config.toml
d_mlp = 768
norm_place = "pre"
qk_norm = false
bias = "none"
tie_embeddings = false
init = "trunc"
init_std_o = 0.00624
lr_mult_down = 1.5
beta1 = 0.9
decay_shape = "linear"
Each number is 500 + 40 x the weight over the matrix's rms, rounded and kept within 0 to 999. Layers, rows and columns count from 0. Numbers have three digits each.

# v: layer 3 attention value, 192x192, rms 0.0448, rows 52-58, columns 0-191
# o: layer 3 attention output (transposed), 192x192, rms 0.056, rows 52-58, columns 0-191
v52:467564553464533468482497496513515440411543513476450509490564412461487533504585519498492406522533533481476537449551491510437469450544492451560415564514447478505492414515601552434476473408544468562554531500480562478471439447518480470510517517485515447540415525564533545434508421506465496457459530471461521477584511588509451475471521521481477567490502449568472578585477541580445539459520446557490443554605544497594492466526546519510488510496521550555429460443474596457511541539463438509419509562476511560484582468563516518446476516473458458502532512469449533482530517434570492497
o52:501480489487471528536519580519556462525536539514492541582523496544528519475402494541517561460559518532447461552594501526537479557464550479528486470476582438498508550532383496496501553562437485452435519516525414573517522451530528435586480503532474498568517488508500522488524503532476487455517459475487471450452449448544561542567560536465558476451480525485538431522536504412532451485446604495541428487513466567417549593488429446489477465494459423534489494619468401357462491506461545469511472462523499505577396472515466475489516523459475453448519567545460513546460552441503550459
v53:447457500412449521499468536502454520529515542527499424517544457490485467452418540508495558502491488579482502499506527520484477490479422480521587523475505473530512478541510525591505525422542459497542473561549492545530541510464549575503509438460556433533511491478460433482529450451543425555515607421464512464564531534475467533495504502531476469553515462503529529486471500559545565543504528533495467456531523495516489471452481515515449544430456497542490438502484493501505519494536481506514528463493441527503487434549544451487444563521547528482562528463523457546495472493567420429
o53:529512509480464449449516488512472509526530480476471558563441541509463534536451492527548543495559499437502520439480411443546526434559507547500478607448462453569476450561487494451422542531544450460476481462502472472463492521496476478604531493503506448571434523550488540594514512535478518475555391521539541463465476449536507515523483520487385566535509464497506544465464505554578503497498513459523492515469465449528509476507469534545479500390463462484470486481520516583502509536464557488463553477519583467477531504505517458484572450498493502477476584516528510509520517443514479490
v54:491485565482492439433521468578541525519478484524426459471570488420434460486495506519490423451548501495463561548417514595530484583487509436515509537531467457466600490578476496496519458539473502508504487512591506457468478553547477444504418552490473588472529508505491527442472461567509413491530522443500485474522450500474598520537416537397413494539400610511448488562513496419488397544436513517536572499472471468516476546451492517525480486502504468498540446500403532495520593545502612532548565466478520506487476509469516566496499562565505559477503465590524464505505455497474599453
o54:446479451484548604451530603489491470419541506462477502545389593503463529499565486439509508513518444450490479464506506467520487407484552498498454433550466500503513458472503536552474497411513480475492472535479466497514588482469551512517494421516465588425496493518528478537474439567502561545460561489459473562515516490520536429449559493505547485542533413537450531511485504500445473524543530488461457581535495493408557479483502447472497441606523452462499560507568470553500379482506507546497456495525462477524540497489570450462534514558542544543594531479460497538575530422525498518
v55:503536494494530427483495511590553562548443480552486522502487517514515456498494541511448536564449570508540465427499539500503501526473455442546441494508512510506483448610463369412465541507591462554497485476524472554522479441496547421492512531498487478512601498417529453511493492565565563485498590495498512435499601501430581448508503547569519506509458475530537581484566468482548445475545543478485465499517521546491587495533589371480462492509495494454515524495440454415477538593511509467462419477555505491474553479512441495467483496440578488441425558451443525517508465462521498494
o55:507527475564526522520554537502460536566604499577500507507564485506479526474560572546503501457508526428477598552437484574512561488508547550548458475550518521523508467476476521450468468538451450490477487480428560475422468534509460388565466443469466536513499531470452482495569418487482499499509492498608440534531460467469590474507451454575526466470489553572429463447473508483414487466502487515560495534502518492487461451495402414485478520453482477483459504497506578547469543453535462435542539509542570512528449508472501496556447495541486481499481476494460489547503558542505473510
v56:531511546577501473540413430516433482437506496592468480442443430462503476516507523520471516537459516427571600459411526506516470495510534529521529496558543589515533488503427496482521584515536596556433470536487429598555570611474499530505481546600534521468519474454490549478495402534549520476558404510480468467437529426504467470415526507518511498445573516533509456501564448490438530479553428499562450461460456526496475486550477442477513553568497450523464410572499468551437431452516496481516594490490423525538534488557522461466499543519482504506478460510474558549493458531542446463
o56:561493440527486481499549531526501468503529441452502525574527525520508530578493508516528442594474522501527458538545477484442487535513451520425443542523473479490418539493509538498483425534466484493561440554574481508583405472531472506446512411501530530536454516463539481539528543519541563553490587424554429484532513473450443526501422539535539503557421505550493514505553461517498492390535450499491476431498535458508568500456533560450469487457533458458420506466485503522507528543498536484513513468445501487515549476555479513515448449500588514464455525531511435443505458541505485538
v57:443464542386547545528506591503498389533418472543512489482558508532581506592452517515534520464554410494490445451495520471466413512545405574576460480503433472533466466484465558455494452420451489482493502448534531426522558492492512424474532458494542514471516467525532544550515558518540476509503446502537525477519470424524537485528478486544520483560537487526502512555502411525547549487535513478536511474567478462498532558499580534460454512438441547490540475552543540555479485529489462550532528543456522486400448474547520518398461454532443593528512499458506526514476559544429451452
o57:534554496590460512451516407461439501475501553449524460538481474487503528411537509474534492470491451536486509476450482510567584548514557422566518517515489494514508498556546506498466509512552523513512490560524461542508540490476439518455511552521482508522548513487466509554503446476449488550468518539448461517429500554565465505452506519552469488605488560401504510555512518444564452519503429426547517508468401497424491570464473508506592529473488497545453503488499447464520448490477555498508543449426484408508448477480445562516528524478514532488516503535552454536487528491568463480
v58:503431535448650487424459504429538474469390490553470491463550563514522508462495480425477456560539488454586545430444480507529511528500478531501466414598525483509494444471560533454440532457497536414570463473456420566584502547564531459457494476431547525529545503453501486469519478527609556501573437478562559528492522475544478491471492477468493533439486566470481470487487501491569498503623523482466516460527498496503589437526447498464484524454551504507456440561523445545591455479535550498465483458564408450574543550449424493487425439594547524510439529504522513560525469508451523529
o58:513522453551498541507435416506541507533454553517462519544498483554557489478508523476523535449446543439521578465527528478433529513496419596464453528515499459402472448457511485479499491503524543535545538480493432601495488540452421474426397466452487519559460531503404482542524528551512443557545570507556472536478538516479520371585536519494494548516553466541526565510495500485465459502542406503563456510473514483530514445507535467499581569530483499531465544567467508524521457537445473493581473507472528457442467544561466511561539418497499443463471486481450550503503507517486435500